Weights of a small GPT-style language model, trained from scratch on English Wikipedia: 3 heads of 128 (1 for keys and values).
Each number is 500 + 25 x the weight over the matrix's rms, rounded and kept within 0 to 999. Layers, rows and columns count from 0. Numbers have three digits each.

# layer 3 MLP down (transposed), 1024x384, rms 0.179, rows 868-879, columns 192-383
477520482420486463499535501528462515484494508500474447466483530534492471470516512506503486491490495482493510519474455499546535474466479519483517528524494473460544515514461547532511482495507496518516503500496499481506516512438515528463504490496486486480498515522466493481518548492483501492471489508539536510533482511516507481483461467484467512524523502521491525434455458537534469513500494473513476499487494541517478504467505472516525526459518452515538564499482421484558467466514489526516507450514463498453528526510481491513496517497496519523460516513502493525497506501535515475
513532510526496463545478526442549521520464519534534462500456553490540505492545496514504493484517493518508503539494525531516479530474525467488476467502531490494545488481494533502516504504477488491515531462486494475485505485511505516472546515486542500500517510471523485482466531482478511548486495503504485536502459520495478512489477553481509497541503524490484479536532512470485479476476518486477466511472500485490516476489505504502471520508513598522488476506529505525477446510466494498468525492473497493538513481553523478461506517512454497484489535457543531529522491478479507510
462513463559482480499490485484549552533463476497528521464496534467437532532514544439444491507505502520530557442499484497537533402482470388509521526480532561458499508524481540478470531552506493534490527543525492521491483527500483503487537509507526465522469514492509526474521497496486499503496571518498524495469486465483505489501476489501483551498451489489514463442504504465482460498526478474522501441530547527531507477539499485473500520500505466489472455510503493471467530450479478496491539471539463471526486454500475483528498465484468538516466516487505539494490502486474515487
480523506517462494512471475524497483537484494471482493445518491463520513513478517468460520476472493517529464509539493502521440493477509468505511479457469523469489481486495493515527494508482504496471488453511510497477514512494524503461517533546507549497495526544479479523488497474529493540481489502524525510538510457585467465532497484486505526477487504522496494489495530534500504472480520483510504508457544519489493509504518497498478525510548516436484498490508504452499533502502475500460520512515539467496535515531485469528563473524530509503507517520537509516470479496460494524
441504531499501518488435493502492496537510486538486525467516523506488494501529496527530469477494473494451489527521505522520487479497506531489469518492495519448470496512539518498492429499521499474498510486546496490523545523448458512448499518466504468535493507506529523515479501523479503526501569501485537533471530499533522513520437536476515495489560481526486512525482494481447516495517517501519531487480500514549491445522497487492442504477515487486509470531516444480473460538532528493478524487570487473503507524504494478499518467503514550475549472478454484509519496515515514491
531485535540512521474486473491495478514493514496496495524449501468502487494473505459502445539478533480473550506495474519503470447512503513473497444542508467502509467549533511495496498490498473499478459490484517501469483522481484524480495523516479499490493473489491489487504497537494490516519519454522487471494465513508541512491526465506529498451516530484518498481485479486492529507490515457494477477506528452481494476500473502540502499490515504494468493522509518509540531556508529481516523482493494553463511499492490470500508489534551509507507471499528524514506475489536469529
506430545487465487495531483451498487518508503476501503520501471536546495492511486535529489519492501531483520465453463491509496510526516505469512488515509438487504484490483493544479447465491508481540514531489468550466497463575513516539518531531556521480500520517525509495495505495508484503528503513449546490451475494512520516482448521499497522516517532496429501479519519526512510520486480515453495539519487491501466500456458477503493436484502489498513483502520510509534488487486519484451508536483493571488499462526494525458510494471523455453505497513516508480485511495496477505
479489531467516512513502483476493501503451497502476521475495503461478481529494485492480491495485451481492456564480499466466525470512551506514488528522526506505502553545470486507502546500446493482479504487513529493520512510505541496542428531502516482519495502521503510516469499495504536478526490487452531526502481486469498463511519533462495550481511526510492476505486446488527528555500471486494515502504447532479484483469512499488537484503509512501485532492558496530536474489517518493527475496479504473474512489479527501471528491501481520476547465478519462456499514488514495472
453479483530532482474506482493485499519510558482490511489504515503535492486507472473512508461532485483525513529500533539513473472469524496497538490474517459511447485492528497502518513501510533532502513501518482470518488504533488474513520563528525495488454507517525507485455523494480545524499533505508501435486505503519515496491494531517488478537498481471475455476529525490510463500480469549453439494497508518569527485517483491553474505510497533557498489475553560503489506497472511505539455479466509484478480487542541524491448482503520468530486521534498521505504532495502484504
541469518482523508472534485544518469503511480503480470486508511552483501484486512508505485499495519529509512490472480469489515537463513528467477505487494523524503514510486486462512499516528450521495501525480472487488526495510468495494503489489457516484523522515479518486501459470467514485506532476504451476481513512503526519532529510525472482496464542471470500510488530525529494507493492445440499541453512500487503534485520528511468507562510532487523505477479490495475547496525455487546477497445480522529510530528477472486498505490512535476515522550495536524502449493504478477
495465468489503499493563488466492532512522527476477504539464508500485556516479494545517532518476548459539486483483487491478475489523497507541469542521495506506501493463485488527511492487516506523473502531487495489495485484477505485520466506482513490511474518548442482500508466462486538486569551504515526549517491505484506487473516499483508493471499479528513493518491447502477535514492489485492451491530489517492476466483465533471518479524483491521460501521559528477510502492512497499499481498524487487513471511495496498494474519520500473484523474505506538496509480475441526497
465459473498503449452520495464532537523489490519491520490483511463529537516483506502492469513499499503531496510484510495520477537459460495533516447535494494500532477486478421560503499527493481477479484522504495466507492531509471488485463499470492542442479521484515529496488507486549478506494509581505471479464486463508498490497447506499521501524462515520515544487463541555533539511508527505494491499543494507514484539526493478514511494523525479494521498484455541463464504501502494493526517483533492488446490495487496502486460504476491465503484523533540490493489490538495507514
# layer 3 MLP gate, 1024x384, rms 0.0932, rows 869-879, columns 192-383
524485474511459510504458566523471486506515517511475502515468512487518510486493527472489480521499492493488517519458462501530562450463515521501492469473542458467511481474513447514517503493520507516455521497502469537479477474508536532513486504458477488490507488553529524518474544515511505513479523531477510478464484486483494472526460529503506494468546512488456505507503486482506480445542482480530525485497489451485464472495527524534490522500537515515531496475535507505481462491493537536469491492529526548516527501464487481523475496497513459492457519476494504536494482508487525536
493505522505515491457516517513488502479470504486501507494462517497542501549487486478467505485510451502534474484485502491482518474501480508484510524498503471465497501504514448464456486464496525532517497493466482491522519520504502494498496542489528480499496486453504515471513486530493494485485501493516483448496511482513497540526508503479501540481499532547483488500465482506519530503505498456512474480533480533494492489486484496501489473474504496520502481476517499495519456491488532487522511483504486503490526534515465508496491517499554500515465490531516489492490533448511478497
449488486480468502515483510496492517532482509473543548505481506462498515506492515558473481526514508516500485473508503526483455490469490473506513483474499471530531482521508479508504500542448454503530473504504480530518494494484477499516534501516480463496441513478491485507495552465526502483524513516541478494516499543509519522549487499499476505515466480505481541508437514465531520465512527499465492533477526535488508489477515460470483531448490489529519532468513483487515498498508442532522474537520502572514541507484491498517543498476480541453540483503515466496489513492472509519
506475511525501478490514525450505492500525514489506517499496504513519523479483474527486516491489529511499470438517529429497493497504518495523511483483538538488485487461513514562527499431543507509508464480533491482503540527501528476521488502478478497515531497534505518503470508500491556471491498500479478491508467501491538520482520526458478455491504467514432514502534515501498517482511500484491485496510512451517544506556469514528532518502490452490465500504511478473483500481513515448476514482513463501457471522479463475489509521568499499516474522470486534506492500457535494471
462480508520513488514483507495505512504530473474528533527531483481478513544540499504506513469474463503527477499523505473492535505509508521493498484484495531496529510495472488488522506538494550500523551484510499487525544481481507505498492500523489527531499530511509493525539519486478522497487506482512507520481500507532457542520544488475514471543511498511437531504484491507543532471433506483516532523478507485523483506512481501518509479486529570499506529453534489521504537490513479486469478487492460491520486480557513507482479497498499501518499450455498473469484547461499494505
530500487494526491432506523487493492516486533478466468517504477491500491501510488467539537506486499482514514493474503537487530488516487499477522487495516509536500514526489448583468492482501550530501504490494500541475527491580505502499472477516521494539513481513492471519495489492532547523509460479486510495479461488529494537480492478468537536451515514508473511527501515486513501496514533526515485574568495480460519467518504519550495483494479493491536463497522470511584475485492503564491474502458548515498500510454516490498473481502447505490561554477506476475455481520472539494
528536481514507501504459459485519519480487490534481560468438501504517496496471466496490468526493488492508494507526478537432505507511478531528524493469503440513511513441518515484519537524522499473517479550502532506488528507511518484499515517507483524482494476470499489504483512508539506478472507485522448518517524522529503506478506509430526490487478493483517522507524518524508510524465504457494519494494481517490519511460490485483529544475533480514563533483505539508505520471492496535488566425472491496521530507518477578512520512488503509529489528487483484428458482463529493435
496540528492502506481474452486486499550495492504480521525512490501490467488484512496476480487510495514521468508492502477520503468523512495509489489528504509521496468474543536451486493507463511535520528502512531443559522483471497494480520509474461488527468526522512443486474556543517476508455536488505539531482506455515469463471487447513487482552487524511480511478516498511495489504480509471502535469528483476541510511462483542503490530518497549452499530493514551514495482511512509527534484531529484508522515541514503487487511507514505538495508500500504499533527530523467528497
477528498498540500553493547449496513450520473501475490522489474433499512486488490507484473523515514522522498480537512477503469503484512497490515497522487500504511526498455533496431461515473517525496525527508514495498511486545500520480453506481496539513506510476472510468495534481512507515505530509528511477503495492471509494505522525519509488498482458463478518444507490465534537473481519514483509499479464539469529519479478501516528511470477506471524493507538529514517495510486503472496500521517487466504487435467469516480481510461508481536520478488558443506507491467511503499
514488505515486488500499536489503440457497508505539476518472492485495503495495491481487500518489500523528477475499518460471502469492481472456500458501515468499503494526473485476509483500508472482470498482473470466465505529477480504478484496498523509484497508519531492521476502478471496549508502498531511495513549537513464518510520493522479497524533517484469501518499543515532516545483549502517523478526459499492471466534503510526514520497448505486506538479515512498499508481489472549502517493540559534520516502520500483471517498531511505525479529497507519510490466518512516489
486516450496521497478495533471450500498525546524460516486475486523527494476490477475511495503477499521452524453461511499528531499519475505507473500530512503486487508505504492538522492508511526574451502495465525497522491493464486548479494469493477511478463458543500482483499525442549515458559512477497519470503507465443529518524506486493513513505446501487517441478491525494536518489485532495493452490471474534569448521513523450489473518464476509511495463480535461519511520475500484427513492550510512514512539499506508529532533496510473500470474470511506517509482527533525500482
# layer 3 MLP up, 1024x384, rms 0.0948, rows 869-879, columns 192-383
525525492468448481533532487492521501518477510495510486488529551507476499492499507538538517484500507523498500563504508543538487536517512511524503452483498536492501520442515568473524497526499544519480504525502504533498493520508532554462506510484488495555501557495467521467507515506512503535461472512498530494529464475475524438500455502472503481479529463509494478531506511407518526480455501464495470504507486474523475514465469509513495488514461523469473458465515470508489468531510510512492499476539546512511502501557489547478523515459441486518516533503522542531517513503485518503
497489504523513488501523538483508512537483497455503520488444480521511536530499517471463543507513526496505485464515499492503520485499489537489518565500509514492488533509499503480466489505501531531468494494461485530472541523545502451476519502508495504516505484478453533515470484489501470503496518517480502513483500498455493532516534481483499489486494497499507473479464522535525513493553464483536525516513510525526557520492497470504451491515484510495548458496466514466507473480495501522537484482530480463473503498474492498507488479492541496525476507468474495477502521513511483518
486522514506518485457467496475469474445490480481498484468487506484539511489502510474513507489529529534494533497505477471493500507488471489449481489529462527488460500446482532512520492495528507491432562516523472490536525471533496520486506544502468521446478515513533529501454512486556465490485516527460516503516473545480473498475520495488517475543474506479497490460513531428512507509474507495526473512484523507526529509457559508518548476502492519513508515487514481504476513503461484495496534467521516521492518535511476468479493482511502489487461474513522494489500503506533516429
477499536498504511493496502472496507476530498466482537464518516506465462489539457512511485541530483530463514494549493507499525494520502483496464494472504519517491430529497537530500484494488515494448523449513464485510501522535527477515554493464506479519517528525507544492513506490458542513470550504511510518450511466516514494471462521455493491470541503531503522513502457531455454493437505519524518466491537489473505511492482487453489510471496486534515492514519455446460494509509524496498519490508488525510527492498497484483528479542490483523492526444541519507510500465518499467
546554485531500504501488551442482481498452524466522458489465473484470501488467449457507513504492500543507554524472523516504478476486485538494512476498525511522492512536540558501518474503510499485475501531521473538496523508475500505487503503530494491518474483457490527417507468466461513522505464491557478503510478538492524501461494477476499502464508524502506531535532500476497513492519519483495483492556494508536495494512481521484482464505524496532498439518519510492516493552494486486484533482521531466466548508474490506455500530490558477513503515497491487502479488477520476502
475461495525485504465561491458482499512492505494499546499484495516517498450489529496502525521496485538474505490480525482481516540519478487520453507524527439468512476489498505502487520477466493509532460507542478500460501497510502505564526502524512523490512500536532478500480459513552458484524449503472512493455467482511549522439514479446560504506463521505501474488468502511523504541467520520508487514514487463519565404504473519453490474533505470487533475491500473521534542499475506545497484543475522490512505475469518512464490459505497442489514517458520489508516482491508515499
483473514470523476518522515498498455528491487500488504497513482493521485476482488505506488519552478483497484513483473512451510509503553476504518492506546529519483513491514516482478457473491534513484479521516556510541497479529543482502489498523538486531493517519516501477498506533524515463472486539488490524567488537472520460509485486496496547530526544504542482497509472479508472489537435538486511546516490538459457520477519503481518497504488505499513505472512494534463491496434506486495474499473486449505485526458484505524478499513497517475435509534493493508486498521531482478
508513503508505494525502509493523487500466545506520497508497514497486503492449451518507518502513494472516459495475487519505488505485540472493482489523489538487498447485539532478476592542481549505474488546488483444510511461509493492489480527509492480549495491545514471485505547507548480517518471500469505500537474476526479478530485499516507498500504581547494492486512507502462521478476502462520535458513511426515518507483469498501491523498474544528486491476532555499482467504483511490511443519467497494496513506506473485483492493506559506518469531514500504515522516544469497499
502486523486477504482500495535487467506534432508526483513493525479507531482511482513522523501496471473501541491534473504499491481475529530482464467505470516512484500530526476516523500515497494528512502463496485526499483512504501539465518524481518505488522483510504487484502462495502485503494528487478530519509488518510496521521526481480508507505506482484480464530526499539498506456488534505474469479478501493529503539482499504460476439507509542498477520492537508521492533497510514505524486507486490487478503550526501418455497491476553506503464473484520488529524529495449541501
497475440475521501525486516488519490484496484534508502491512510515490521476455498487533482463473497490475533515550482477503501514498500504567512499484503527457514535483504521532492543489530498489496461505539518541520481541518480501503517513454455458474503481516520455510525509458520518474497510503511476544486492496526468495497507522503540545472448461484497479472488494476529523534490503487482496508475537515511543502508511520499534506536538484497548497518504550506519468470506500548473498529499501490461517504480492503496478502462522473484486477502499518536489542471496550521
524490544479512483478490489526480531503516463534516563526460479475523510528479496459536499492504487537487544479494481507500498502505488510469512461526468526468548471465463471498524504516511490508499525485495465503524514447520515490460490424502533493474449496515521470548454481478551463487471482526542521511467504494483520466490474501498537477473489487515538488492494550524551492455464489462518504502473498518498487472527448511525498493526532482508537507538539537499511511491506480523497548491509511497510552501521478521525522501518462506479492466503527520485477509506497481529